{"n_layer": 16, "d_model": 96, "n_head": 3, "n_kv_head": 3, "head_dim": 32, "d_mlp": 384, "vocab_size": 2075, "activation": "gelu", "norm": "rmsnorm", "norm_place": "pre", "norm_eps": 1e-05, "positions": "rope", "rope_base": 1020.0, "rope_fraction": 0.5, "qk_norm": true, "attn_scale": 0.205, "bias": "none", "tie_embeddings": true, "parallel_block": false, "extras": ["local attention windows", "value embeddings", "hashed n-gram embeddings", "an embedding shortcut", "LayerScale", "capped logits"], "init": "trunc", "init_std_qkv": 0.0651, "init_std_o": 0.0, "init_std_up": 0.0651, "init_std_down": 0.0, "optimizer": "muon_variant", "lr": 0.00445, "lr_mult_o": 2.0, "beta1": 0.93, "lr_head": 0.0326, "warmup_steps": 86, "schedule": "wsd", "decay_fraction": 0.916, "decay_shape": "pow", "final_lr_fraction": 0.02, "batch_tokens": 32768, "seq_len": 2048, "doc_mask": true, "train_tokens": 155500000, "steps": 4746, "dataset": "wikipedia_en"}
Each number is 200 + 20 x the weight over its row's rms, rounded and kept within 0 to 999. Layers, rows and columns count from 0. The size before them is the row's rms in percent of the matrix's.

# down: layer 8 MLP down (transposed), 384x96, rms 0.151, rows 77-145, columns 0-47
# up: layer 8 MLP up, 384x96, rms 0.161, rows 78-146, columns 0-47
down77,102,201,167,165,222,198,210,210,227,237,195,202,215,212,194,188,214,188,190,198,214,182,157,218,169,205,206,202,215,176,213,188,190,195,225,219,206,255,197,188,209,188,231,182,225,169,186,187,224
up78,092,183,161,200,201,196,220,202,211,160,231,239,218,224,177,224,177,193,172,200,214,248,210,171,201,232,206,213,203,207,202,198,181,179,206,204,199,210,198,206,184,218,203,193,221,186,200,234,189
down78,098,180,226,161,205,171,216,236,192,197,188,170,189,179,185,179,192,239,199,212,219,213,177,220,190,167,207,199,195,210,199,166,209,222,178,191,209,190,179,223,208,227,152,208,212,176,225,174,203
up79,095,186,169,209,187,215,199,203,234,148,232,153,230,223,201,196,240,191,208,192,191,214,243,226,204,194,209,206,212,219,197,210,190,194,197,194,192,189,201,182,193,197,217,185,204,176,219,182,223
down79,095,171,202,163,187,223,201,232,206,207,204,188,188,153,215,222,224,196,214,182,201,165,215,220,213,186,201,206,172,228,198,180,203,173,220,186,225,196,201,179,214,140,197,173,183,227,180,190,204
up80,094,212,188,196,236,199,198,224,222,185,195,212,193,224,160,186,227,193,222,178,192,191,206,195,196,180,177,145,214,206,194,214,159,185,218,189,179,188,205,155,202,168,204,197,205,220,209,138,243
down80,090,227,180,169,172,214,215,214,171,207,188,181,202,186,197,197,186,187,194,211,219,203,193,192,188,217,182,194,248,192,183,248,198,187,206,196,189,171,190,211,216,229,199,150,147,193,210,221,189
up81,107,197,181,179,168,211,173,209,200,158,209,208,203,232,184,181,198,212,218,192,201,201,206,166,203,200,212,180,192,209,174,209,150,176,195,173,164,190,219,189,173,189,193,225,222,237,186,198,220
down81,106,212,205,211,207,214,184,178,197,219,181,190,176,230,208,191,199,214,178,199,171,188,246,237,198,190,190,179,209,190,221,197,200,197,199,217,216,205,241,196,195,193,168,177,180,190,178,205,197
up82,091,199,214,199,217,204,210,216,234,162,215,213,244,201,166,192,195,216,195,191,156,183,176,198,232,204,176,230,188,173,189,190,202,195,236,209,164,198,210,200,215,249,178,194,211,211,192,206,193
down82,097,209,194,168,187,199,201,173,154,257,228,195,176,205,188,229,207,199,200,202,203,192,204,219,192,207,185,214,185,182,213,225,223,211,205,181,170,216,223,238,228,173,186,204,180,173,202,180,196
up83,100,194,167,212,212,178,220,197,192,233,184,205,197,218,173,208,157,173,208,200,197,182,233,176,186,180,203,215,213,192,195,216,192,222,193,210,221,189,197,192,188,172,218,223,219,166,233,224,231
down83,098,180,195,201,227,203,214,177,174,231,165,197,174,200,216,190,160,218,206,192,201,199,214,196,182,202,205,199,196,181,209,193,218,210,208,202,188,215,205,218,174,183,205,232,177,191,208,179,226
up84,100,173,191,235,203,230,193,183,180,198,202,193,179,213,197,198,233,196,217,211,187,204,189,183,205,199,211,217,190,200,235,214,244,196,188,242,189,222,222,211,190,220,188,182,210,191,228,196,231
down84,100,213,220,166,190,191,168,197,182,218,202,212,198,193,203,227,188,220,222,235,232,166,179,209,214,193,232,193,211,198,197,184,218,207,204,190,195,201,229,202,200,205,236,211,183,183,173,186,164
up85,108,243,250,211,202,258,178,188,224,204,197,216,184,195,184,198,193,184,225,220,225,198,210,212,213,220,217,190,233,220,165,214,208,166,187,179,227,197,200,206,192,224,213,217,199,170,194,217,176
down85,104,185,222,200,188,191,217,184,184,213,191,158,137,196,201,206,215,244,167,185,236,184,211,192,221,225,166,170,184,189,217,199,211,192,227,167,170,200,182,218,194,253,199,203,184,218,195,162,194
up86,101,194,208,191,166,252,166,218,205,191,202,201,192,204,182,197,235,181,225,217,185,211,164,204,212,182,193,207,210,212,208,189,201,161,174,212,204,214,167,168,187,172,177,226,202,176,208,218,247
down86,104,204,189,168,193,189,157,192,165,180,223,194,203,183,184,195,209,193,193,189,228,208,176,200,194,179,196,202,181,179,197,230,190,188,230,183,197,200,209,175,214,214,187,189,217,260,202,204,212
up87,103,207,208,167,193,178,203,190,186,197,205,192,211,149,157,205,151,222,160,204,196,200,211,179,217,196,222,211,194,172,218,175,195,225,223,224,171,187,174,201,180,204,176,193,203,193,194,200,169
down87,100,235,185,199,215,218,191,203,200,201,201,173,221,196,223,231,194,215,161,185,167,183,207,197,173,197,216,190,213,183,228,147,237,167,207,201,197,207,206,225,210,208,197,186,210,181,204,230,172
up88,101,195,204,197,207,169,209,202,217,212,193,230,203,233,205,236,215,179,152,203,215,173,178,195,213,191,205,215,169,209,243,147,179,190,177,170,141,197,177,189,209,216,231,200,183,208,221,191,194
down88,100,214,195,169,194,214,185,179,202,177,220,204,206,201,182,176,195,200,248,177,182,215,229,188,189,188,197,186,193,186,169,247,195,244,204,222,254,186,183,192,184,170,169,179,212,214,172,191,202
up89,108,213,203,257,182,227,200,185,207,190,185,187,264,209,205,244,210,178,193,199,236,162,209,233,198,178,185,195,181,193,199,198,224,229,192,188,213,212,190,215,245,225,185,207,213,211,180,186,187
down89,097,158,189,166,203,179,217,202,229,205,234,193,163,206,186,172,194,196,201,194,164,206,204,149,231,207,211,199,223,178,186,185,168,200,201,195,188,224,210,174,189,185,205,201,192,198,224,216,214
up90,087,215,223,221,250,214,231,231,229,184,205,196,210,186,186,182,227,182,189,173,209,200,220,168,189,172,179,228,196,208,191,212,177,214,177,207,176,199,195,212,229,217,199,224,200,160,217,202,189
down90,092,222,188,191,164,208,178,203,163,237,211,177,192,225,226,193,199,199,200,227,209,195,164,201,179,225,213,194,179,204,180,195,225,160,220,212,207,186,180,227,209,175,183,189,211,221,165,186,207
up91,093,196,221,196,189,216,165,200,177,187,185,228,177,199,161,234,216,143,203,160,210,177,247,200,223,200,213,226,218,214,230,217,196,191,222,171,209,201,193,189,194,207,245,196,217,181,237,217,208
down91,091,231,191,205,165,205,226,183,158,198,239,161,171,234,232,196,201,235,192,217,173,188,188,213,195,187,198,172,200,211,151,215,204,215,198,218,224,215,199,200,223,223,186,208,197,193,193,178,182
up92,095,198,186,192,203,202,192,189,213,230,234,175,218,186,192,215,191,181,205,176,187,216,179,163,165,210,194,203,161,218,238,190,236,189,194,200,184,224,215,190,248,209,205,179,174,243,188,186,208
down92,092,170,220,206,207,194,238,206,182,190,187,217,194,214,225,201,217,194,190,223,227,199,234,235,202,211,179,180,229,199,157,208,172,210,222,185,189,188,162,196,153,213,209,208,228,193,218,218,184
up93,110,176,176,179,217,199,179,222,214,160,177,198,207,205,198,186,198,201,180,196,204,179,219,198,213,214,203,199,193,211,198,182,165,196,197,176,217,230,203,183,192,172,188,204,227,154,184,214,204
down93,112,172,180,167,226,181,206,196,191,211,204,191,179,197,242,191,196,205,188,210,211,212,228,235,202,197,197,163,171,222,229,204,214,177,204,188,227,184,217,213,190,215,201,165,205,204,195,230,183
up94,093,182,184,205,245,214,207,179,213,240,204,224,211,207,236,204,220,203,202,202,216,206,177,193,199,214,171,227,247,219,166,211,180,214,195,213,205,207,183,175,215,181,220,196,244,191,212,194,195
down94,098,179,197,187,185,190,188,169,209,219,204,210,172,221,200,225,218,214,194,203,163,193,222,178,253,221,209,188,191,203,194,236,176,192,212,208,197,200,201,196,218,226,206,234,181,221,213,220,205
up95,105,203,214,236,217,208,209,236,195,186,206,231,199,236,187,208,207,201,201,197,178,182,211,216,179,218,208,236,232,169,196,176,205,229,206,196,172,177,197,173,192,153,199,224,221,177,213,180,207
down95,095,201,158,164,190,198,169,213,219,200,215,190,209,167,201,192,209,193,212,194,207,196,241,203,222,201,216,230,197,203,180,222,220,170,230,216,233,218,219,200,195,242,188,173,164,184,220,199,214
up96,112,178,206,204,216,194,202,206,200,205,221,181,170,238,209,201,171,184,189,217,205,210,202,175,210,179,206,224,189,236,215,145,215,197,214,179,188,234,194,202,183,198,215,213,216,206,215,225,208
down96,114,195,188,153,198,216,197,197,168,192,222,210,161,221,163,173,206,185,192,207,176,223,181,184,173,183,188,195,190,202,209,196,214,207,218,223,215,234,194,193,175,180,220,203,171,187,180,238,166
up97,102,173,235,208,179,242,204,223,201,225,171,197,211,219,198,184,222,182,196,218,183,172,182,230,191,195,214,217,185,185,186,197,178,227,223,188,193,251,186,182,188,192,181,211,188,168,176,199,190
down97,094,216,181,186,196,188,162,187,164,174,192,191,174,198,194,193,215,188,170,221,221,188,218,202,187,172,192,150,198,184,178,202,181,171,228,241,219,182,182,190,152,206,185,191,181,191,205,213,204
up98,097,214,192,212,204,210,220,182,210,199,162,197,175,178,196,202,170,197,160,202,189,151,218,191,223,182,175,174,197,164,181,235,193,221,186,204,218,222,206,199,189,204,227,175,181,222,242,208,207
down98,093,233,191,153,201,177,173,239,204,205,211,223,210,174,219,191,177,185,191,187,211,202,187,182,158,215,193,151,233,198,219,189,186,190,195,194,193,183,217,246,202,208,189,194,214,208,237,199,191
up99,096,175,221,193,179,226,175,195,213,230,195,217,226,215,159,209,227,236,185,178,181,206,180,202,205,224,210,184,235,213,177,211,186,217,211,161,194,211,224,220,199,231,169,184,185,198,195,220,172
down99,093,205,169,220,180,162,228,217,211,188,196,195,166,189,192,182,191,190,189,197,175,220,189,217,213,208,212,205,191,207,210,170,194,200,244,220,183,170,184,244,205,152,202,196,191,214,200,239,255
up100,097,173,193,228,168,197,165,206,191,186,232,182,176,198,169,205,184,188,167,192,169,235,184,202,243,220,204,214,201,174,226,199,205,221,211,213,163,200,240,190,212,217,194,220,185,221,196,226,157
down100,090,200,188,175,230,199,243,210,196,190,205,188,207,208,203,226,216,235,212,197,214,192,214,212,214,194,205,190,208,176,201,195,206,189,205,201,235,172,218,198,201,204,239,199,229,160,188,200,225
up101,096,189,228,194,210,210,193,213,205,190,212,200,193,204,206,227,207,218,206,207,191,210,203,186,208,192,184,200,210,180,188,204,196,197,143,212,187,224,208,173,183,140,193,226,212,229,221,191,199
down101,092,225,215,208,190,195,203,196,171,216,176,171,172,176,223,207,226,218,230,201,193,235,213,196,200,197,200,247,193,180,211,197,195,220,122,204,195,230,226,189,214,171,209,202,211,215,178,147,186
up102,104,198,192,208,214,186,191,174,201,230,208,214,221,201,205,220,181,207,199,189,177,225,238,208,251,221,186,215,231,207,209,212,178,196,217,181,187,179,183,194,185,187,203,192,193,216,204,211,172
down102,096,203,192,192,183,185,191,214,199,164,212,226,190,214,190,177,217,189,216,172,190,202,177,203,186,199,196,174,237,209,188,222,207,176,215,194,236,204,219,208,207,217,199,189,179,210,191,187,241
up103,108,192,186,215,184,188,191,203,211,208,220,171,217,158,194,162,188,202,212,209,192,225,204,178,196,185,178,180,234,228,210,187,210,164,195,195,182,203,168,194,230,216,199,225,177,204,201,228,157
down103,101,227,228,192,218,217,199,159,192,216,216,184,200,214,207,194,196,205,176,227,203,203,229,217,184,197,180,178,181,210,160,193,234,233,210,203,197,196,183,162,231,197,202,204,191,197,199,220,216
up104,103,169,199,217,179,232,165,197,227,191,204,227,203,173,219,192,206,212,155,211,161,230,226,177,222,170,193,230,209,210,218,210,198,216,200,224,211,226,223,218,193,179,221,218,182,209,208,212,173
down104,117,165,189,198,146,250,209,187,196,202,194,226,194,160,195,205,228,217,252,178,197,222,205,207,213,217,194,210,221,215,245,223,199,194,213,187,176,192,192,220,223,161,191,219,199,187,170,196,164
up105,091,198,181,196,198,234,205,171,201,248,165,196,216,194,205,181,241,209,187,231,189,225,170,191,212,255,198,212,235,198,175,208,218,210,176,212,199,190,166,235,203,202,210,225,207,184,176,218,191
down105,090,210,199,187,200,179,237,193,190,233,198,185,189,209,188,178,239,179,192,212,175,210,186,215,228,215,187,190,157,198,160,196,213,207,180,214,152,202,184,221,213,211,193,220,207,244,224,196,215
up106,095,201,211,209,196,206,208,209,232,191,169,245,198,224,216,193,211,198,200,169,230,160,203,191,167,215,221,216,182,212,194,197,198,218,217,200,201,167,209,193,197,206,229,195,209,176,135,224,179
down106,100,216,212,159,224,175,189,187,175,194,209,172,204,201,211,193,186,234,163,206,234,218,180,175,188,176,169,214,213,212,224,204,219,197,172,159,185,228,212,193,178,189,216,189,196,184,231,201,194
up107,106,223,192,226,227,178,197,195,210,188,222,215,205,183,201,196,205,211,240,243,207,191,220,196,213,215,190,180,231,146,184,163,192,198,210,186,204,181,175,193,198,188,201,221,199,207,177,202,209
down107,111,217,208,183,207,176,197,192,189,223,190,222,172,196,210,237,182,208,214,231,200,174,208,174,193,216,230,195,185,239,197,206,192,196,193,181,205,190,171,173,208,197,205,249,189,165,157,197,202
up108,101,173,169,182,190,187,180,180,208,218,222,210,209,206,204,209,209,204,154,202,192,214,201,186,209,220,191,193,232,195,188,225,176,212,206,202,187,186,217,187,188,189,194,218,215,197,213,201,182
down108,095,223,193,174,173,191,180,196,189,245,223,171,205,201,213,217,211,216,182,189,207,220,214,190,214,162,205,211,178,206,234,217,217,214,176,195,200,173,176,226,220,185,218,208,191,159,192,214,193
up109,093,197,200,191,163,192,213,192,198,202,181,174,210,224,232,210,195,195,203,214,247,238,209,165,170,201,184,190,156,234,192,208,191,232,199,206,187,215,228,171,223,176,201,200,198,226,178,208,220
down109,098,195,227,226,236,215,204,211,220,203,203,196,197,194,161,231,224,215,207,178,196,151,186,223,179,188,206,209,222,205,203,171,190,179,223,182,224,180,194,201,199,202,229,178,195,191,223,176,177
up110,102,188,211,145,213,217,203,194,231,197,189,208,188,220,176,210,186,203,164,199,218,167,211,185,245,233,229,226,233,192,224,212,195,166,186,188,206,215,223,198,201,190,203,198,237,164,191,217,191
down110,090,210,173,230,176,194,181,185,171,202,199,206,191,182,223,196,210,243,179,199,218,212,215,243,197,213,189,190,189,187,203,165,203,216,168,218,182,214,221,202,223,219,205,177,178,207,184,197,176
up111,094,196,215,219,208,226,196,203,198,204,179,192,200,258,199,234,176,199,182,224,205,149,191,227,219,212,173,169,183,216,202,179,187,189,181,228,163,193,224,196,210,197,176,211,229,186,196,196,207
down111,087,222,184,178,206,205,193,225,185,187,223,173,215,161,186,200,217,240,211,192,228,225,209,187,161,213,182,195,200,228,201,198,195,227,216,168,210,182,208,227,226,185,231,168,180,190,213,219,192
up112,102,204,220,184,243,202,187,185,202,211,253,185,227,229,179,202,189,174,176,210,170,223,211,199,203,202,196,207,166,238,212,220,209,175,206,208,180,201,220,213,201,215,220,194,173,198,196,174,198
down112,103,193,192,212,194,214,200,226,224,189,210,245,204,174,169,191,176,220,224,182,181,223,189,175,184,187,196,178,236,169,216,221,161,189,185,195,191,208,208,187,212,202,184,189,220,189,216,238,224
up113,095,176,200,241,219,212,186,210,217,178,194,222,164,196,219,231,220,203,192,202,253,208,190,185,190,222,188,220,204,238,205,195,215,188,209,210,226,194,184,211,205,208,202,188,204,197,170,265,216
down113,091,242,161,189,180,179,198,185,210,193,227,166,168,204,210,192,198,201,201,228,216,223,226,186,209,188,190,215,182,179,215,195,214,195,193,216,194,206,225,152,229,178,191,223,214,194,231,149,202
up114,104,176,218,204,197,227,167,215,198,210,194,234,207,203,174,169,218,161,229,190,157,177,202,210,223,200,194,227,191,204,196,183,239,201,183,220,211,271,185,220,231,210,191,215,216,185,207,226,191
down114,106,214,226,186,163,209,180,194,203,203,226,178,207,203,203,187,179,212,185,223,201,233,212,187,212,178,210,154,197,224,230,165,218,204,178,193,213,198,186,218,210,188,190,187,205,183,208,230,165
up115,096,208,211,234,165,223,225,203,201,210,206,228,211,216,180,235,231,216,204,187,196,186,163,184,220,235,178,196,194,224,226,176,204,191,216,228,188,205,160,178,191,205,209,231,172,217,203,207,205
down115,091,211,199,175,199,214,210,198,181,212,201,242,195,187,167,216,221,200,195,214,222,178,197,224,220,218,235,208,192,173,192,206,208,209,213,222,210,207,237,243,237,213,251,212,209,192,189,190,169
up116,098,212,197,209,212,209,199,236,186,190,199,207,226,215,196,162,197,180,196,216,172,231,190,248,206,224,188,181,211,219,172,194,238,190,190,195,200,217,191,208,192,185,187,239,212,161,173,229,194
down116,104,243,151,186,213,233,171,199,201,199,198,175,202,168,208,188,213,217,204,179,196,199,200,182,197,224,166,190,205,206,200,163,198,191,178,201,185,219,183,222,180,191,199,158,184,193,188,178,183
up117,091,199,157,220,213,202,211,202,188,152,208,183,240,176,207,187,201,217,180,181,122,180,214,200,198,194,201,220,210,179,188,189,185,210,211,165,150,197,218,217,200,210,206,188,213,221,224,197,174
down117,091,199,218,138,188,171,211,208,206,230,190,183,178,209,210,213,239,234,210,201,243,238,149,228,206,218,205,202,201,187,196,198,221,187,178,198,193,221,220,199,214,208,197,193,199,210,157,176,205
up118,100,173,215,230,179,215,189,237,201,198,202,212,183,187,199,214,175,195,193,181,214,247,176,199,191,231,189,204,193,185,233,198,236,182,211,179,180,220,194,180,210,194,174,224,188,222,219,210,179
down118,104,209,170,163,187,206,171,215,197,237,185,181,214,184,182,207,216,185,238,235,211,160,208,212,214,168,218,205,193,198,162,201,169,206,177,215,205,191,199,193,190,238,205,205,215,212,185,186,189
up119,104,201,173,211,207,214,203,215,216,177,154,208,186,178,195,203,199,210,198,216,183,208,194,190,208,197,214,178,214,215,217,199,202,222,222,217,209,216,198,192,189,164,233,250,194,169,192,192,193
down119,096,231,186,217,227,166,192,205,199,206,158,187,185,192,172,209,204,215,221,193,166,199,184,241,203,195,207,176,186,175,244,225,209,222,180,218,204,181,206,220,170,195,217,171,221,201,175,206,152
up120,109,181,225,212,192,242,217,254,227,216,211,228,203,160,175,227,217,194,181,170,196,213,225,185,229,212,195,189,184,185,250,213,193,208,201,222,201,184,163,191,183,230,215,185,220,238,212,185,206
down120,118,178,207,173,212,209,165,191,187,256,198,157,198,216,188,166,211,218,201,237,180,179,187,206,209,192,190,229,184,185,213,161,211,189,177,180,203,174,193,197,162,218,191,241,207,180,180,198,175
up121,103,186,187,204,212,207,216,181,214,210,186,219,155,188,185,208,173,211,172,164,212,197,197,191,197,188,160,210,216,234,231,226,228,198,160,218,179,225,198,148,204,174,212,186,199,213,188,237,199
down121,108,218,205,226,239,225,201,206,184,200,210,147,199,201,228,207,185,228,189,232,222,211,187,201,172,153,174,180,211,215,201,206,197,203,158,210,193,212,178,211,210,187,187,188,183,197,179,205,231
up122,100,196,207,205,212,202,194,218,207,175,207,167,225,197,207,182,182,205,186,238,192,211,225,198,226,192,195,196,188,234,190,195,202,175,159,178,226,226,203,211,190,179,227,191,217,214,186,196,191
down122,109,165,206,186,188,188,203,165,159,203,209,170,185,222,195,216,212,218,204,221,208,206,181,197,226,195,214,201,201,177,169,208,168,210,168,156,242,234,188,201,213,181,199,217,206,205,175,197,178
up123,097,190,206,231,192,212,225,173,208,198,234,238,196,206,204,204,229,180,194,190,194,258,194,212,173,222,186,222,207,196,226,229,214,190,199,205,205,191,191,191,172,232,189,196,198,186,193,217,207
down123,088,209,219,183,189,241,235,201,186,170,205,236,208,231,226,185,173,220,213,178,205,221,180,208,196,187,182,183,169,161,181,200,195,194,227,207,166,237,212,196,241,183,190,209,173,204,191,165,186
up124,098,171,220,187,195,220,200,199,206,194,192,205,178,205,192,198,171,231,167,231,232,195,228,186,215,186,191,165,215,202,202,187,242,220,209,235,215,201,170,208,213,195,216,193,197,202,200,190,190
down124,096,213,193,212,186,203,168,179,203,213,231,161,186,217,224,194,248,185,248,178,178,209,203,210,193,202,172,225,224,190,194,222,180,196,215,198,183,212,184,184,225,192,182,211,168,206,204,182,226
up125,101,237,244,225,204,199,183,204,218,169,195,212,177,200,191,188,187,195,202,190,202,186,194,193,220,189,225,221,227,203,189,208,210,160,170,170,237,223,217,167,160,163,217,198,198,198,198,169,166
down125,097,204,223,207,213,204,197,201,192,175,217,188,187,220,219,226,158,172,185,169,222,169,194,165,188,246,207,170,213,169,237,202,174,179,184,185,231,185,217,200,218,196,222,191,200,196,213,180,194
up126,093,217,186,250,190,206,227,199,174,195,174,176,222,216,222,188,192,208,238,208,212,220,229,188,206,186,253,186,224,180,206,202,201,177,204,167,182,162,171,194,202,229,214,196,195,170,200,236,163
down126,100,197,226,189,188,203,198,177,185,163,241,236,177,186,191,214,166,192,174,206,194,195,193,214,183,194,144,198,187,215,199,189,214,205,213,221,193,174,234,201,194,202,184,166,202,196,171,223,232
up127,104,181,181,210,236,163,235,192,201,212,175,193,188,179,192,218,183,198,220,211,211,199,219,185,167,172,208,173,220,169,175,184,196,200,278,193,206,194,200,170,218,198,204,194,197,210,200,240,219
down127,104,218,180,187,177,193,225,208,180,188,176,181,182,176,195,220,162,211,231,223,198,218,207,186,203,188,226,159,162,200,196,202,158,205,205,199,211,181,199,189,214,236,204,195,194,184,219,164,200
up128,098,202,210,240,173,166,189,219,195,232,230,213,155,183,182,192,196,196,186,189,239,182,213,184,181,203,221,189,198,247,243,198,179,186,232,189,186,192,207,205,201,221,195,181,223,227,219,205,190
down128,086,226,274,217,192,230,178,233,163,226,189,167,182,155,210,176,177,167,191,188,170,196,201,224,177,203,196,162,207,205,202,210,200,179,183,198,187,177,227,202,211,207,209,195,201,213,177,187,209
up129,107,206,226,194,213,176,182,194,188,181,171,211,228,196,171,215,228,201,222,183,189,201,204,204,218,219,190,187,207,207,204,209,222,227,178,229,184,232,239,222,192,194,203,214,232,211,205,201,203
down129,102,235,187,170,215,191,192,198,189,222,189,156,197,178,183,227,223,233,192,226,249,231,200,224,209,200,240,216,234,155,195,188,224,190,181,183,202,248,210,183,192,198,216,225,219,192,179,188,196
up130,104,194,230,208,189,250,181,189,222,173,166,213,187,209,202,248,218,172,182,183,196,187,215,188,164,213,183,204,239,190,219,203,164,200,195,210,166,193,207,223,228,206,217,173,211,182,192,204,197
down130,111,241,179,202,209,180,189,203,178,212,184,172,198,215,183,195,158,184,233,190,184,210,195,189,212,208,206,207,193,195,204,184,211,221,215,209,203,201,189,198,187,189,201,176,190,218,191,188,215
up131,099,212,219,220,209,212,215,199,196,231,210,191,221,229,200,174,188,196,199,201,218,165,214,170,177,186,205,203,202,208,167,211,209,228,202,201,167,210,208,193,233,173,212,151,193,238,201,215,206
down131,103,179,239,173,217,211,184,176,213,196,226,185,197,175,208,221,222,201,184,173,196,196,198,242,189,165,197,164,185,229,209,166,202,180,212,217,214,178,185,235,236,190,210,171,210,191,222,217,183
up132,097,179,173,221,200,197,217,209,206,201,175,194,185,207,171,210,219,183,218,213,221,202,205,202,201,179,241,184,243,188,235,208,217,208,202,238,240,213,183,201,164,212,184,149,178,195,179,207,177
down132,097,221,214,203,174,187,193,212,203,163,209,159,181,184,240,183,200,189,199,199,212,232,215,174,197,216,195,208,179,208,198,168,183,171,195,216,219,168,212,218,185,172,218,206,218,163,243,192,223
up133,106,196,230,222,226,219,223,226,196,189,214,170,185,248,178,215,233,192,204,214,187,208,205,200,223,181,167,171,204,182,174,173,218,185,224,192,184,187,204,212,253,214,220,205,243,202,200,211,193
down133,095,212,166,182,196,173,181,208,223,210,202,189,228,166,199,188,180,209,200,201,174,206,210,181,222,230,218,207,190,221,226,202,172,222,147,230,211,218,177,222,153,184,193,169,190,221,214,209,220
up134,124,194,228,179,218,209,232,181,220,182,187,203,213,180,193,214,193,202,187,194,161,181,209,202,233,233,213,196,230,225,196,186,162,205,216,237,228,164,203,203,205,206,203,218,196,184,223,171,177
down134,116,185,222,210,183,176,213,219,220,190,210,227,226,181,186,194,155,214,192,170,203,181,201,196,232,185,177,213,225,180,174,202,209,210,226,228,229,197,216,205,192,219,211,238,188,152,242,186,230
up135,108,212,172,206,190,237,164,174,248,202,185,195,209,263,214,192,194,166,190,185,214,213,200,187,217,173,220,232,203,223,163,187,206,219,185,183,206,205,205,238,214,217,216,229,198,184,215,233,213
down135,113,172,184,175,192,203,224,251,229,194,217,193,184,215,191,200,178,223,239,184,201,213,223,216,198,212,234,195,234,227,166,200,215,236,176,198,200,208,221,195,167,197,151,194,186,187,180,204,185
up136,092,196,178,179,178,196,186,191,253,183,187,239,182,192,212,173,177,180,223,236,189,221,170,148,160,225,211,212,223,211,224,199,236,214,186,198,210,223,198,172,212,170,197,208,188,173,201,175,216
down136,097,223,186,182,200,182,180,182,192,201,228,236,180,214,238,204,177,193,200,239,237,192,185,160,206,230,184,189,190,224,213,222,200,204,185,189,171,209,216,182,184,148,202,207,193,196,197,192,164
up137,095,200,193,207,188,241,192,162,221,213,202,243,144,197,209,185,191,176,238,177,208,210,196,157,180,193,244,188,180,211,180,211,167,220,215,201,211,179,211,167,210,202,195,169,222,215,190,223,195
down137,094,213,221,241,197,194,199,167,222,181,227,176,166,204,191,228,208,233,227,206,142,199,224,201,221,196,186,249,188,171,227,186,196,205,202,214,234,178,218,250,215,188,197,222,188,183,195,201,187
up138,107,222,215,191,185,215,159,211,201,221,160,160,207,213,194,163,232,192,221,260,225,227,179,187,226,208,196,200,190,194,176,230,200,186,215,215,203,199,187,182,212,176,165,227,190,246,188,198,230
down138,108,235,212,202,176,203,171,229,202,224,202,185,192,212,194,228,213,206,221,224,201,227,219,196,147,181,206,220,186,157,223,204,179,225,191,206,195,258,192,183,204,187,204,189,198,169,184,180,175
up139,098,190,193,196,175,230,201,183,212,196,213,177,207,187,189,196,195,196,220,222,205,176,217,202,195,204,224,245,188,189,197,180,182,190,213,232,196,235,250,180,185,198,217,212,170,209,203,192,225
down139,110,215,231,206,179,205,224,238,176,190,215,178,180,205,226,218,215,176,244,194,204,228,243,225,219,224,197,220,184,210,190,202,208,196,182,201,184,251,221,203,186,164,201,222,172,198,173,195,239
up140,096,201,205,211,203,193,188,190,204,206,190,196,230,182,210,206,185,179,239,177,200,162,189,178,179,220,224,180,183,203,207,179,213,218,190,205,184,207,217,233,189,221,200,234,190,185,248,208,168
down140,103,217,199,176,150,196,218,226,203,176,204,148,193,234,185,190,203,206,212,175,203,229,189,151,192,190,174,200,227,205,188,221,213,213,192,186,206,213,228,175,181,178,138,206,175,205,180,222,220
up141,097,202,227,216,196,212,184,178,225,210,206,185,199,182,188,170,222,214,191,196,188,202,225,212,204,181,211,217,180,218,182,243,225,191,201,162,231,228,180,194,194,192,151,209,181,225,213,199,249
down141,088,206,232,191,134,220,209,192,194,208,213,172,188,163,206,209,198,183,209,183,214,193,219,204,209,204,221,191,172,239,191,194,214,200,192,160,205,216,217,194,204,193,206,200,210,228,208,205,187
up142,098,191,218,210,208,191,191,204,193,200,188,217,196,185,199,203,248,162,217,177,215,205,198,208,222,204,189,213,209,210,185,195,190,230,192,228,184,188,218,166,207,203,166,248,215,192,234,206,195
down142,092,196,190,190,222,190,220,214,221,204,189,189,166,212,224,211,214,207,185,197,198,188,209,186,234,216,173,199,187,233,158,158,205,172,218,180,205,185,213,215,178,193,177,228,179,200,157,187,189
up143,104,203,239,177,176,214,225,201,199,161,166,173,217,199,217,194,231,183,210,182,229,187,158,189,195,188,198,188,204,205,208,186,190,243,226,182,203,189,189,147,205,203,199,174,240,186,171,201,199
down143,113,213,206,203,210,231,220,195,192,185,202,207,202,232,188,256,178,174,183,222,199,197,220,184,222,244,194,198,229,165,192,223,196,207,183,212,179,209,220,219,199,169,188,201,204,189,225,195,203
up144,096,180,201,200,210,218,199,201,195,218,207,190,222,176,226,195,211,162,182,227,193,193,174,178,184,167,222,193,160,198,183,190,188,167,225,177,195,242,219,195,165,224,196,205,191,225,206,196,226
down144,106,204,185,179,202,183,200,201,210,179,186,193,183,250,200,176,179,199,211,202,232,177,236,227,224,225,216,218,185,164,216,224,207,217,191,229,195,165,199,152,195,181,187,241,219,192,206,180,184
up145,097,171,198,202,197,218,223,209,201,214,216,198,215,225,169,249,214,181,217,204,195,205,227,219,187,180,185,189,180,211,210,199,187,230,216,233,188,206,180,207,231,219,255,181,202,213,207,194,223
down145,102,218,193,198,179,181,178,212,189,185,202,220,210,174,199,172,189,185,183,192,206,236,218,161,189,187,229,184,229,205,217,220,186,200,202,207,173,214,200,198,201,194,154,219,207,225,161,184,211
up146,100,190,196,210,211,207,189,208,244,217,227,214,208,220,192,215,191,188,171,208,207,199,169,196,184,241,192,179,194,177,202,193,226,225,227,180,217,202,244,221,178,211,178,188,192,178,211,189,212